From a checkpoint of a small transformer trained on Wikipedia: MLP 448 GeGLU.
Each number is 500 + 40 x the weight over its row's rms, rounded and kept within 0 to 999. Layers, rows and columns count from 0. Numbers have three digits each. The size before them is the row's rms in percent of the matrix's.

# layer 8 MLP up, 448x128, rms 0.118, rows 278-349, columns 0-63
083:463484478470528531480493461506486421530519506488477500466447487558484483495552392550562456527494478586498608465402499495548452501461487524503485456542483486517440510480498505520479468526518516
079:511543503513494518534504451421493505483491548584533586511485490553518485534500416509498494454457466451521458473506531468531456500528574503604549417479510564431542464479513478503503455495463459
103:551490527583537545439539536553494504490457499567464436414509452511486548559530537432518432493473468503483489539512482520509480446467523531518448458453496418462498514489509456474537435510396444
105:529516506491486506491472492495548533511494502526490551465515454484529470489543525417508513488485497502449480476444427489607550505496526506474444537502474484478477421505473484541547407503534549
089:512495483547495425474489531516535518538517526522494560509476460498522499501514548421517514538482567481502586464473487478474576481445552437512477499402459513511485568480474572429552461491516454
083:471465594542568562458542443539480429485479518559463564475517511483434529482499517537492521450536510476469493478524449473546515515529505539532513462529490522464597459459495447601532451459474500
100:556491477539500477515504437539505478444531530506459568474465464461472513455540560539484515471510592545438511550506562554549530480472442505523520494412487542480521525487497475546558522474447509
084:520480490498518431454513454518469501536502467442490514586531484496489494560512579521485488461490491515488480454582493551475496530597528454447484558486497513488514474578481501470555452430451537
097:543536479510586492463433500493438484458543558497455464519558454486488469525482570474436419523461389498491463487511516449491535529480548499429439477541477453487472482439450524474499470503633493
105:498506460494502524464615460543498493513502469547501495507476536510493520501499457494453455540439408425476507515547452528423513562562447453569429500473514437464420490453524565513476513503569499
107:534483497483498536485447467611551572476540479437482517477505494536487513494475494526528546558497545523483527527621497522503455419474458517470444544522554466501541504446530530485468486453530475
101:516512496491419502541508489478570526490531477540440519473462455494466463537488547436515514613499530444509505509513535471529449558462428517499509522542534547515491484510438516449476451539561525
111:502491484450472434483483525494347567463552518481436493508473547465554492444527522575506523470502513500516532479562485501499570496569475470455534521553453542467494497473523472481465535542525534
094:452615529464537460424506454530453493461505464467488464520477517481477529490496526448421465505539467552552390517487449496490479429520490539541440466502509516508489505590505474491489534484500448
109:543567494578493477492546486470445544518598462563532427450467526573525429482531483463556442534475550461464480469576519468510535468578468443476520535486441426517550543491447554552515444538536476
099:516545529460483502420494521521513564458512499442542494497547570536481423517520514523540478582522446541482568526507474446524422473488486546457554484493443406584514518497493499476484545560483498
099:479541484476495557471524534452514493567421441497551527516526514497470498485496442502467542491501519488534509510511472490543491534435542530519545581540461513478495527543492511497462538449533520
113:469485458466499487500551492488524493500543485517472582500511508562500504482500509449476527510484455449487479552575549492522504488531565488439595539528452592483581504503450501517460500460538514
086:514485463468510490567550528506495463529495541445495469403498528530500494423510462539500570516493509458466528485524519542516535483505487492427501564496420429477560518477530457460521516567482561
079:516518502443504534465533423486449536480500440551538467401456438551497451498510516533520476512500510462472520501426506520540524476495470526422442537461461508558514537439544560607501569499558537
106:489550577495423530490494446395484467504499515471508500450514479445472485465460536531479407481422439525538519509479476479486482485521547502505391490491522436538581482530466523459509528462559512
092:451462548512436498549496526523494463550478487471489504486546479534429539476470473522449414489580476521566480409481583449458530516493474479532541517540473495483553579496472540484507486442510458
098:480485526610456546539454469460484581530465562469472451545483495455484511496463509477542482531535487460484548495474418496495497460596452468482418474459420533479504514548478536498484515529505514
070:441562475555500469495527465539484454526422532597466558460499483427494541537511457422471467569473490437502533492478536473528594428476442511483527500505530515479516506429510478413543525499472514
103:473482553529453450506486526540473509470481533441543543559492613506509548540400549427523585438549531480459525506511521512482505563526533518570500521512521541473500512484455493454540448518406472
108:480491437500549462452525459539469532518456514611486446521531503529510484496449488429576475559526481490555456497498557483491530452517469598505482463544512462502445535521506496538577519488509500
087:482430509476535493444499534524511479545450511470453455502532508525460435439491465447530467567418462468460502540508513485514472497491466566474478508411522509506528496484561461522510604456487485
110:487556487529518491531482464555476515446462497535468522500524550576517458509516542559501509491547468517513557457419487545535582464546501512419381521600461497494493450489480458484550548570521491
108:454469422507507468475511435562458513463539466503499447468479527481540539483499516427511533481424500465491509545483495479502528449509542510519501527471511456431535463475468455502528546409473515
101:502479576470436506506519430506552526544509455465560549528486519542474443519465480444478478422542484496504500461529489526477509492567453479540513506369531557534526515509518489542497496510452461
102:436541439452470488558506509521436522540471537428555528514476450500500547482548483517560511488455398472526500478513515418525490614571507495460515488506511474499554495525468491514522438594543487
104:571564528500569562477542474417530541469495529511527440514509518576468486469547482538446468497564493523520469477470493471497414469458545567498515473518474583470563557482530462512456455513540475
094:542506500493472585513445493501520466420461552489461561502517599521487432479528496531500530493553553554478521563522558588521525387501498536495487451442495549490563388531580457494552505473528539
096:496453460506487476417614480501509463478505537523450583545486469521480533512474478463445434447473440404517506480490529547464438533404459533439464463471487433484538458453464458461497558475487546
114:471515471513482532512547567507489524504515521537573511515607529518497478535591502423561436521445523498480513443459528553473526465501551580445444490484516472536467503592525497507549431466540544
102:468503571466613464462493468518510505547490526540442490548506518477506460545521481514525568564428530501441488551437489536461468473481493480520466462505560517519422499551531495543488463588474536
106:487541520544449540579529486454464515540506482484503507538485496443523482483542566528574548578526426533495475473547432511540422499444469508548576477454501489454520451545491477476537486570470496
080:498565534518539421450494511497452439468483501537465498414516455521525484477483526513464506528510478478511538505526418464608576556473448442458534493511494516507509622481501607459490437480484540
100:442521501511559501473543461542500485524506508492521471524529467437545525588584464471472554476523472504524604570538462404452545475449424455539488550542452486546553482518536525515546472497512520
103:464497491438474485540514447515511489487506628500512512509476480510490499523440511467495531438495483596502525518519499505475555430511463468539448456453529555476509426417512510464419558486486493
094:504570482492460556466528476513475494527428587526478538567528466481528553490439506528500481490438497428441471488471386504535488511587508530529484467493519505461483469506533550563530510496502471
107:508534563503470534517594537539551446536481499550532618489569593537564488515435501490593531542548496524507509475541508510441432477515463493495527530531510499490547526511431540525476470506542542
110:498439532491465407522474565497438449512447503557506534515498502440517449548479528553517477501517460518486513473466501480545429497521459460502516451555517513584503456418539446561462436436528484
107:498477454448431470502420511466530469541503474506533514460451574508567475461521552457492510533540533563555474507532448438469499494438448436572500567550512522537478501527471471512577546517486514
086:445534472534535548482452425545552516461463463482568508541539419525473501486546522562548491476623478591536522522498438497467488500534494566476537474487427447518563444474556511474442511506508482
110:584520573521474501492521409462542508489404521500460513515474513469555550444504508502520487453497478474585470506459546486495522436579453504560492455494526465561542506471468546462476489534530580
085:424481523545491442443487453483420499542399556502438468590476530501469465479486527523503525534476496468412539525485472524501510498561394577539452527478526540447475487496467504520567467519463515
107:580467488509551499501487504488494491489367474455495556514511557463478546556469559509503470475461445543512490515508535405513516505519519479467513605497505491497503538484478508463530513559548481
090:481480527532496534508452480536482482566493460502562509484558485459537506483509556517488454533529530492470512486530562437535469456440473496502467547412520466528490502517504484544481498501554490
080:465422487540485503445515530543522554501594495471472559437430459473539475510474452573529537507484548490451460495486492526493463540502444456542512535507531507454466534464528538556416459457503501
100:542546565531498450440533457508571559481548481523602468494469459573496538463464586511561467478450490482451511496466484520492525458534503486489524432524488495551474577483480507463542511606482533
070:506515501544490510555513526498510563496546468497497483508522555512553469572503500570498525441554414515545522451523487502465498532528599539534449453511504544529530539523502494455459510475581495
092:476549582471544542478456486524505542527556468461534426457522533467483427586494564545512513474527443557593514471518517465524467539486479526536530506424446446492555535531446505529472473451471571
065:474466522468566492528558443498503549563472430517482556490488533480502522549482503564484465565485490419507440509483547544487446514514520525521510508502485505482568389470505511484545521423521545
096:534494436505506452497496463481547525542538459517522459505567474588557544564453471487493485516417550516486511527552552551505496511533539452464527536483418453551514480432474513489516475410496443
095:467568475466500582488624581472475472546438506485562465497448452497543524462454475510430528476523509455480548472468502485504592449536503513515472510458514492438564497507538497523536521537480474
101:536546478440553462504473525455527565535488530439477539543429541439507473499516474521430546437505471501388483482471502525488532477549569490522557447492451499627481467533488452488472498478458440
122:501502534479507376512486482498464531516419480433442590593503494520499547445532539497485521451502474487505481436476523550435557486545506483467517525473544469523557512419516532488494472533504555
108:519559498519556547443602501531552530433552400529501475551447498522520509512480460491515533459521511470415522426564504509477425561518491463452549547460549454422539558509473484489410453485483505
088:618525452484522576491485517434494493506522552494437484483529529412468526534540498484500523445454436430491501449481542509468530561549513505450570492517473517501548562476425525546473538515483532
082:579533493463509514494402528538505456517532517500526495553478462559517462570498459489538470536440487479505486527512474459532646481533566417423518470494463540393558567509488459509548506469483527
109:569536533545589419480533479550472438469530562510465492492443551458525478497481574585531493493519488429534506512485490445514541565518540484482513464548538506465462470512504499584507542507523452
103:464548443476485452454514475496553482505464448502512510491467414490481529581550463503430525460540519470470482507495487496593518587520485542516514540477430393490472570497490480414529463439514526
102:512559516526516521473486562485467500500469472512437557489513529373511477452459544501502512483553526506497512523549451464558547427486469493559451455537458493449460498459431510477511540547503466
092:520575523519520567477536500472470484520493529530561505551480454531516512449452515528454435503474443531470432506545507578494472497526467536622520521501492541443464477430565573560527453491538506
106:501506475462522502477504501446486505483557561529431483434523499492631525546529535414436520492486462423479541489515561537478424520597513490470572501470550467472470467481491539485458438506560438
060:496429456582470471489494491557552429627505512516462486515489555512536530513475514473573511492465513490523452541502443476492483451429540518517518490527460475525484536471510432500492568490450482
093:531449549506488482508489404474478492505476475539526532500504525500538494505451523511530490548505534499533551534469461425591447543486543518524526516454495481525481555415506460557438464490498468
091:542558543450528552519567427534521505452459443487515462543477459519476466469504492547514506496509512491612583450472479451485484551487508469486488481477489538555545547458479490498432593543518469
080:442489511526552480474529464519445527529573523585504540541400563512462489476473540493458487542518475477492415486535424445530514449447517484514509482553510521469487488487510522448573526459568450
107:522534525535546474528449493542469564549552514534468549588526535568527449473496493461483524550494471512528587502497554508479457498475588370479526485475508567503557487543463467496483505507473505
103:579447464490479464430490517510528505491516454462492472539412480462501502517498516495491484541414554526470486480562460444477567460450465476510469539412451487420461490434526493495531494530481530
# layer 8 MLP down (transposed), 448x128, rms 0.0869, rows 278-348, columns 0-63
108:483516558495602513492423481532587497540493487458469478451524533495530550495541522501398442520500500524466546505473479532485487552493485508516505546521484434459531562520470506389451496607505522
076:495506505489440619522521523489491476422492593572448515522475532539538546556484449449525514456458475451520472550534548557491504487461468431527511509521497464532484488431537480471456496584491549
098:526566476435510526426472447492481495432537491524516551474482582470486515433524577600504505525532536491531496494532442551452536441585404427522533494514520552474482519511488461582464511487527537
115:536510487577539454517531451402461484515498499519535531467450531421501506466437547527458495478584510501460482523537530529489524485536550521465499525478489498425403486537549521538544541528550518
119:504548440479455547494504434496566504443492495491498476577424478503514552595569567523517484418504530497558520460478487501443500542556483491513521513477499471591538464500524462547483479441560452
095:510510501473569503480468504497427590432465445509533513510498545518468559498532567494541485465503469545578509509502564607489430473533554509438458494464494532568465532540496509527533474496445539
092:446476510468470556499537463538448467532439443547527468490528465556493481424463511467505587514476473525505531507508478464525484419530496469503475561524593563511536542437473537544439558448500473
090:519533468432521418513479462535512543438548460515516508436550486472529477456489502507598528515505487515557487520466542465539516454462455452517527484573523440473477471463542493503548458541463521
106:527424443548503462503510443524498502541476571518535523477456545487599465427450521493518434536457481449465464506561462455596495443575455511524452573489482517535499491442505552511434505561465465
093:585420448448566484512536500511440563482563470510514467426521531478472498457597543527495546470470450497546491487505504484488552529509417501450522504578539556472572477508533441462535534483460560
103:518523469476445442512547536512521429437489521514478517460453511427476568511453504451487478473525513523557506498523529591530507484452523502548472473441499501580556535516582470552556518431550485
094:427490524549484461498487462440507497511441572489480593486553523533459586439557475490540475557448521463461479453507360531530422457434513531448478524443537480451480458464534506546426522478567448
106:521545441483508510477491543530523498502445465500558464514545492485411435502467513508407418529403522529486497510476474472516463539501486480456484512484475481502495486518525606460474417474437463
098:512476436504578504526522464501496504535460447495481502486478407517454504526481512555501449496468537497491462482517531511483478553538548522573610538510486494471514574459528531510485464486524572
132:555494480498425440465466525446491480485513468494526441445458499454531461465502477465575470554527562443493501462534518522471539427572464473493497498488448422526503544551476557511531415539469529
107:366482521484528536558433419449514535530428500516492544544480533492466468540472493427415511445496558415523463496568546532545562444475494481485440540530492520555528524525546568496442486507519512
090:563499511503521517500465471553463507536487516513503504485474436474553482433537452526466559534494568543543539501483430455530445571508494508483545475461407525507583504565538530582540505515470506
110:524501565411520541523505531512499454495511464408482513563485504536446477513492474523512441486466556535503547479514554516522525520411461482494481522523478498457527450569510494560488471472546485
100:460496511481498480464480523495533505508451518459537448484488476473466491455420500508426495440469478528547506495532490457571475436503517486491529470540479456482531574522487511488476508455588592
093:482470504511511481510511523433494478525496452496585534503463501438447515524486507503526461529435435552608525526458538513537517442495490471445510470532534533532425527509483557516467496489516491
130:471445504456466513541509464464494567524478501448435430498539493500551481381547536462542577485434513442491483557499477482516447511485557460457452526517437420455558483523492486527537524488535412
090:477489500498461525425439465484546527538537528483481561507529529541492496463489461509512531498489461488533491554523471533445572524499466467443501513530509498484518520472414490516420435509486410
095:504507481437533467520522520494518496418607472531530514515469464493538444533552481505504553491474463478484509569490536494517493504460572524419525534489545449552574487505503523528430465516539432
112:473504474497469576512529462496521482480606561457502562591468528511489508417497561498470550501508495543483508508503458491462487540606499554508480584541503556420454496500479543497462499494506553
096:512473476530528541524523492513485513546509524433498499588516472498451510515519442494455487463559521490467543548450483472516593574496538480412457487547543505428481461559536505501540518447509525
107:496517532474512443511511522558521549433456477521508545540478501448531520490490539505488500488534534564531512527498501552423408387506491447523518471492494444453578482508533463560560512506465482
083:490503519436553512526476493507496596389497463452513550505533501537452538453507489483510427519426491518565408482510517484487536486439453448449567400543507541547482491529466517452529440530452513
113:447517501547458538484522497572458467501506473559422527494541467420478531464472506525498452459420482473532502488522541552451557472420483489464514462511586543423539492617509452522542527486495451
105:522548476548513530500550526497558466505467445466552487569454547558457570536476519555524475470454497505508445473518520622459501528466472531479469430522557474444530532468519554506493554489474531
092:535526462512500536452509549446542509410556540474545495520411475462505528488462463447558540466444535472489447459523514516503546482480548530485436595405529470518439520543512535508563537500580519
097:596518545534476516545457503477503501539484495551471488470539443509517455605482489425453518485462503504472456520438416524520492425535507514501442469514525485410451499461543510480478503565506594
103:502506463502489449394511572542477481465503487504471553523551482473494508481538461505531462597557440473538546569523525492465455496559454406476449521509564541547456480552494516514530514530509538
097:514536500423590520501575448440488473463492410539461552511578505580556552595443496487535540483539403506464434491532496480523549511499501493457491494483529394458537566513483555549507473506497579
105:533488470447517553489521486507419526485448516552492456509484536476500460479502461523563475528562474526528529529488496452530529519463623474471482473469502543561512471578451526516530479496489505
099:492545491474499535505459448491450586490472532431458471538490494454573488453498517450464495500509484499542482561510499481446496540532539461484439473513449499440474457514567428486581484481492502
095:532576491519538584443518537451451490441435491494473488484486455524506528572541450501488460520533422549504501500487483540590520546499510494472474418503482481488560460486465531479499488501554485
111:598476562548492510512510474554426458532574500579509496492483481457578459568415463489515494452474505456493488490449432502476486527516498540512496574475469498484476518517482482466450511594507545
093:560484486496482531548500499499492586517460529522418504546397513418461571475450492548534542445512551504492394505469506489482522517533459501489516477468461440539444508544455540486564527475541465
091:476426533495518537417475448489515551494505496500481532467411454454513509520468431496500507540515481526444513459481544534482460489496501448484523601537479491525507521482542516517519528540457587
112:517411517494443462470474516424497471522513499497515548537513474493483595502513440443469562515507488485382484524486518495553516512484553521426486515501524506455460490436557480544559420550492470
098:479522446483593488514510506539494511491513468461505479477496488548456513550571476567506510502467509563453498533523507488487492504466569434455485515489493484489503541444500505477540477505515524
114:455481487500505485496507434513505414470422505488479493531523499453578452501433427527440552490502503455466521533419470437583582528498499479535498467545414526503565484458450481511525469499501432
098:448517485515497504539495507513441525430539527510516438576494511554530479443459515517507574565508483512457435558509437435457529503517564510555486537491499572455471527545450520454484511564523516
117:449566516514443452493488528470499485505433565528457434439479424503455537483440516600471502466431476503499518499468495562582463449469552489521550513452498526608599545439526489478522471451492496
109:482430429514526433493525475493499550425472442533463475563511514526567484480435488500491510580474589505564499530482494511476506509516566480467504517517498405492488530518510424511512463510540459
103:486466537479428539570530492491474421491515454431553501528468565483544498511505461499504499563595586496456490503402464468520532511469447534543475467474476415460528485500482592470476487410524510
089:450460476433537481527485580461515550514501424464517501514512560555473516476461571543516459490511438641489515472551447454516534521446471484537524356473577486480507512446511459472480507502445502
102:444489503443480589514502560522487522526549484500465437507481450513498591479453417508501480443450523509518517499508522509504433401497484469437491545519384474549600483449490491525482407463506387
108:499532565455466480577460474472474530554566515560549519507506499473497477547486550520476520478506486450451467508400488531532474454498547528498417510423514510495484539465412415495472474549494484
075:552495507426545496478505472424502484577444478467534543472481483489524485651502488453525564505471462440558527460488524451521462512527513464446578493557559489498461541507481426472512523486549583
097:531481468570548455545507435451567494509549535526553459492511515518529550490548511487464484447510571485467491452429543471441451553465421492462513477435460490510512527522532537501504560494541476
094:500546497511428473528514539500555480434470500517487485529532487434472475535515476495496480442472443443488484482545565456498485596534492525523564528486481504451431494443501527485507565482459531
094:526486413538490430494532540493479451454474552532458545506533549463516499512485453537504540494499524564458546500407485527541534495536508474456469429484542546479427532493544490487516460504470453
073:447428475432531546492505497480492498551441536527479474445423512447470512509552550548450499448530458487470479507502480492536484490473464573435503485484459576543536561496429536534423513419581515
094:466509482478507529518578461532489508533531575469543424549443560503531516496451486518516463464549585570547508460574493516571576604511468538501511541517451471472402546491471457547497465577511461
096:415475568496528485515568473534499505544515447541510535492492444515456523437547472433496536446570501489523480518550535488533516566454514487439564457453454464476475535479542555524482485516589611
110:542497496468469438494405545453522490481472514513526473561467547569480493494527500401461490528460486516472508471451487543500534463536500445458566495474535440472560426574510491511501504419478502
135:523463509486435490416560505583469511516468452506445503484509516572434458463504578546488462532542512434539559486428567539493424497478488517446486483553565545478533595520417510500488486490491510
110:487477442499521478507486532481425487545400502516472480529548484459462447470513551517550523574548466559489467519506524520495508408524542494537504485524540537472494527431488502481549508475548473
091:437509506493449488425509545505451557483502492562473526559422541489479458502541463557481584536409504492536512469523529547541477504501516446526426533454498534497519544518478532488468464524465441
093:516535519429556528462522495488460441544470497536528508473532472514517485447533484438487456508498468534459524522506509499531553526509545506500562483496432490364482540491474535532576433471518435
104:523520473457440574535517468471423578490531459533516448494492533514500610520581521502448500493497477545494525505521509494528515543442531490512444518507490539539512444471528462482421454544461508
102:531483493465498563508535520479455488545498542491524528496562485482498483477491402443539519536519412449488517465478466442475521461486470436454547518501514580466409551557494549476461457493466502
107:494464497427492462583534464504559466502490503482518450528502437540468542498530440542434498539495484549542499420466490577525503587507479544562492491514484449423527515515552520534464491478497427
094:466554518446509522535518500446532465466515524491551507524437473535514565539515462530479466433357537440468489499540478506527485502438502451507497496477485568457486559515519535432459504552538531
105:453460464509548560493528502505465497505531499455457625541557443473423422537491567502501489479525522499466524478486601500533537552489520555490495450435506513551602445574562558506465518502574524
084:541486437441517493516483546520528482472527522518520447465533519599550439527553464505465587451515526517515452582479425424443536494470469502511536496554484505494533529484559485475529544542478440
102:476498494510450447465584561477490502531568509449540512527516516503438462502506490586463504430518515462487390442518545592492525534587506567520551549475503497526480503478515577486484522500477442
104:475519529557506462523468469499533459517534474456545520435536519491437518414549464513460521486527476487390433573509579509554571507510496546510505482492469551560449547500542472460533529427484440
094:546458492404457523539526509535497457489449496485521471554542491436496493500535526445495470534550504521529522514475593498477512516527512518543509465536579511509552582507559388538442498520471576
110:461508451467384487482490484540469492467473458563487474544516536511433480471494487459433518464517475436576462498528524510491492459453542507499464541515483466525494562469587535491584511527465477
# layer 8 MLP gate, 448x128, rms 0.114, rows 279-349, columns 0-63
074:440438511463478569539459563470517514517511473529543521472530577486507452432521467510517594473474430506412485483499449496547488531481503503517499464470508544468501518568447424561441537524512528
089:463412534490488561554541544464506460444494463498509573477533501530470428456478465512473497560515496449539526499536614549470535477489477489462589533523481468464451503548496482544504482507439453
103:488473517592503520524522531499561490524554493490499494465438490562498533501475500498546481619574557502480581492511455544505470531492446573500470491495513466536532461435492478534551479580552449
111:455462518450429456577563540444434464466502456521453427474520497484503445578521477534458493424539522498510387557514531512519514500548524568525493527509552488465519551547549407571445500523518448
092:492500482541580494540520434542568467536485535525493502530579497486389509533439496492482548561525505526523511479451501415468548495492514545493521483510488583543511449431494466575482527475534537
108:557522516492588482524425512478546477522483482442583476476449508535450567540519537509484492528515565505457446465499544481519473536464516540476478450482428551558489522460498503501523531564451552
085:482518534480435514511449540463483481467554471522581480466436496453545503447534479461544530477535497531436483489537563504562536611462521463500495497620521517506457538428535485535467469533555568
113:497518503475505476454418536434497455490558534524453506568592509486498483462477500511534509495413426553500466459521471455448577595419538480507527523607496520516454493509482488522513525501590499
100:513575518460531510508478471462464516504563480491571497456482546504464468521522570539558500527580575482531448484518467481499489448556511484495593457480461552509487505507513566469454498490463511
105:413451484560517518489469554569475524533408476531531466480536521494482437492481533533540515469488509590459496529493551467475539533614428558450425469466514504594491505510439524497509540482509496
097:536554444492441507481522468504532457464545488489529459461556454550462517555453554462474567477500493486485540501498641435556462522532468457431552500489519485520562483400544489558481465496559518
102:502486537550444540492429459534554444443537503477502453458452507584485538500446541500557490497487542533464483543478456526552433457545527588559607561418503563484525502419571564498498499485471546
092:473524457500461379491497431493553509471549503490498461450520514429515502529509540491507487571471543574448569518463501543506525557475531500536438539550492478489516453526501545501479489452509507
108:524506504518361486500534436463488499456566489461555490469504604497523434535528505481526519510488510472390533496513471470495473493523481445520526529450486469535465531597507536528452519517514492
100:464497529442472489453483487589506496531477479536560468533542526527578436569466455506428495463492537423468408514522477486492522448504482487459424491554511528433442513533542488508426450482484510
086:431556495512437503461502473533467457489460520408589507482614608493543475400536482510572477523471445515507494448511496477516576470481456484485568526497501569539483515532546528456472469567498500
111:514529498524474498514495454479494421401437440477514482489513518521513477531471495528581481509490510504451490497485518506520457535489463456476453576563529449474503518451463544496497509529484542
097:507473439509486469579517581483466495502522533465485501474497519518550470497484511512531478526465517437518459527521548520525548500484528524416459559505498511515539485446528459535519480569473459
091:561481540487537516492499412480486480480548461491497482458433479579510471488486538523539495547502483496415502514498471499548497481510516570508451491502452485556580525469537482565553493481556529
113:511481404509488445557506528547541535470509491552495435531527525512544477545527449450487583527564531530510509468534488476470483537515534502465527515545524472444505554466547464518532526539505531
088:497619481538456509473440499507504573510497487519546514503556528486448494532474472489537471488547487501562552563503525474410470469495490471431490479534519498508581551481507532472526456577462476
103:496484499508472489537511497545485446485439502435459438561529496412498452477445493520491448480535463476484462551562499572498476621526543533498532563550503539467552507516498497460597576461469500
088:497510530526480466551553520470499347513441422588469523450543475433472537529493458516555501523483483480501482566517565444584515520450506416450542459528475483500561551453554479489500478528483489
106:493544485473527539530529490488478507554461561464481521521582555520494536508482461437427507490549480489509483568465550459466476482463531506520547496508596522507483550540417500540492534475473527
103:479461446482509542448418495632513537512504542460523496548498507449550476544510523433460500552588459502485439515493437547452521402440457584479544487540445480473517444481503477538505530474487503
084:440499482562515525533435497545539508428592502475452436512529600485444503476514509465484438551493569479461532457450438511562472474447499544476510450453510506478478428511545475502462545506488484
123:504533434504504462431503454502494482497494446467535467479488532492484468558535556433498492534497568505473491489489475512578545488512538558474495530573461432485540525404577456479511449479489509
095:520417456468453458569509525526470508563464452539516487467503563499490492531441505496482505481436480492461506466524487571494449459535473526491547511468561439374541470463554501520446470453552464
094:534444488496451487570462535504500468530519507534468524518450510525471568431445469553468495555512501505515508474496508459459455484445453522476538487473442520511545517591486512534435552497503490
099:546548522462490411537501467544471462494522504542519510502462512520558485470462501486547524511466453474524406438435489486529518479480562505465543502498458541546548494464529571500500461583442453
112:466575474517430438597465434436514526531532481477492539555505505523531558528491458420483524487495548459460525520418533517439494494548524528495545581458500525547546510469530487476468579434495474
093:517477542540449501550526485434522529471523440523528516411491546495529466495537491473485504463447496481531498539423518557456526504517482519486500550493531501513482531560466488485499464511496537
098:603512545556482497515505483488504454486546484438462592520510469535518454440481479524453510484488590507516509495515410513465426554532430550506521530566527443434531563462525527474559537524495496
109:464488551487493493425452420500546541524488507544507493495467559544488483482447549571544523444473536540497491432521511497505484565510501566562508493461512506513472563426547538478506539511504407
107:474579484505556479496545535520496460457471475558464496471469466510493443490547493453589543541527491558490469525500526455517531449516489522491530473484521633509521504453505460510509475468502510
108:512583504498497423533492472535465403536484447524528556549487477414577519504497521490556583471395505467492518500551503502543464499496502546538483491525484487587576510474542558487459462563536543
094:475487535478498521570505505486467554464519518517455507534420519508519522453495509459497520428471498529503434499510552478458468455570562570538488522460487556551480409531507463522532494522517465
089:463561503559446545473446415464473536498487539490478468500423475508482554527589510499469515519537541515498541443475489513513507504443486503429532554542510576462502504508472488479548496462445512
110:456589540544543518506550529599528497535476559500486459432494532482528406488497538496540511493502534542584532546491462513474482473527418517545523457513483470446384474496519514480522549482492496
093:481441511479515550449507427488473545446500577388467497520468524551496494524521524509439506473541455537478492508552410447513466401539501486542494489449477510544509509524524461568545538501500491
107:534535509475539549505575523553524471535490534463449561466586509446520471520522527473565545512554462480426539504517477525489454489526430509512492486470556509547469539533468535479457458497474575
098:515525493462471479552419491499542456540493485493562557423491481510443465530471481519514576478459497557445498536455484484569495509478390471453402511478512500463526524521516457549569541457480465
104:477496492511522523433547523497543560558460513534524496495474551503428515468463475500536496526530506500476481505505426522553487524476482572511407503427506526434525524493526489488523562508509447
108:484427482510489454562530513461477479532457522537378495481477568501498509482505501468432495563426541524469479508494493481417535561502540442520529533513594556443447550521515467497544497475465522
104:539508400447514570533485585483519465482533545486441487540559536480433488398542479425522481502517534461494474479540533465538442469618551518511515448479460511451467525455433540524532509510553484
090:497527537558468515478484538512567496564517386503507535486508461484524547527576509498452483476493453495496511581558438486431522442500576446464552508542474420520541462486508488524431501535509472
114:424467511518507543488489447525567448491550484562468526502464469513514543534525476485542432585511476514571529488436437449489496458455475554502447440514483456536464490525511494462514496442455512
109:543452496542494533502509493572458491555487464522573450431535473503505495516529518541527466502515449506470488465548571439505501500492520510569530517452481452508499502513528479549437467526558466
069:523549400491550509452486524524457559442549467456574576552560495456469517520473470535439535439463508466595471501520522488443514527516520418502485484536537483501451511507553541517508523483525442
099:515440493544547484487555526547544450483530452553501480490559523570542539428481515465508533463467580487523486504530486433453530471430537502459508525592509494423455586509470394549499538565467438
093:504488514512463440468498496545493434430477512478488482524486491525499486498548478401554450546455487513512434515497560460540483475467411446565520526506460483454506517517504530524576449536453446
092:426500503438456540557494554419473598478527479500515458464465497476481473549467489539522468488512520526526563447493536553499543520492572484485492488517537522451489464449502482461523397495503458
081:522553574519556531473514420536528511452454459483475574490491544444553468551475462534504525506446542477480466543473545582508458497529500530512472485527451527470547497505537507464488507397474554
088:475517414535502511416513482455498555473469482497521516422498508534561521520534553454472579555452464468516457529429546496466475533466554485473460508574575537562539428510480475541484506474530494
101:521478465490504512500611554519448459471433472546499474516517463554468513465479556503490487548544459458516531394421486487472506421541565606539524504457554552415493482510425470548479553514421498
125:484473554546464545481529505542485385434527473510507452475610503558514517524484498495536454542489526479616510524526511497508486537481456537476472546485523480419533575540518556514534551486518527
101:490437447509582521548504589467508531548456485518602516482511499463535430448422385518558494488464502519486450443500489485496470480491464538516473518442535507572456447560511408486553501530464519
103:536440475565525446453513539560504478470452493561502450514527487426470468584492540551519503589603466521436512506507494487498497495491518510499427449479540439546487451492565524415507547473532459
090:391512436535443522536498562565508520533481491533534517484456511547544498484511520489471485569515427437543550548480476512517519482482546526555480582476502518490457480531466431468535457479556442
086:439493497502503514532521477515488478498454512487515522447480509473497530445550536492500481444508506536486466502541549517486502485467426598557530499493507413659493490476494513481537553480493442
108:472432420478465492453520502503482557523477506433437526468496572553486558507551470457452506509441476460480586462549494462518522515476503520503439527611534493442530562495546511443498443426506516
097:612493520492521452509516526509533526509472536515470583555480502492524550507455439511547517494599499520474500546546485536486519509490540495552457519512539445512454545408527488517409531552513531
091:446444425571471564492512541509453465505492506530446500492503513506515456590491507528607394490569554474445479545536533474524537490510546511479463504431454546362499474479496484504514460459460552
101:546480487519574487528499542536447519519410463446581523455506454555551463461508481452460502496479523598532450524499532490493458497502474546548437528518490533451494493532556505568496497460471520
099:518492526512560538492386503528456486516499436565470480478548429460519501511538467509514475482541500514535501492451523474480644511494521492452591489517558466461464503501488602492549565473488491
086:467527530472533478518636534528520525431486452513501521532470426527428471482534471553471563480480537476439506441517525491502532558527501488529574526499466495440529509482496506501528450515518484
098:490498421538507429493521425480514536487405507502472527508447593512499529479497536504485459546518487545496487483545550445479480528478489491508550509484516459483491582478386528511480514471476505
093:416474479524504511512508456499531540543507513459505483531581509516423581439534539472463494461483479522394426526537510552566534514467481532523526483504486487476471511445533506449552386445493499
085:477478509484514508519398468491427493450565542514506561465539551558503491579480499505496565479558528499457416523521397485525523489511527409454531526471412518460478534487474528396482536522470478
111:452484380469439526502469446523478525456603462561503499489526529536531538518409389516554523473464493441514451466503539511465481443517487505520574502487563553514445512484509490491560482478393476
108:534452512487456384502506512566503477547497443492448532591441477459514485471487428482488606494445505501484477438418480528421518459484493509526547573495442487542533500444478533481552507548461534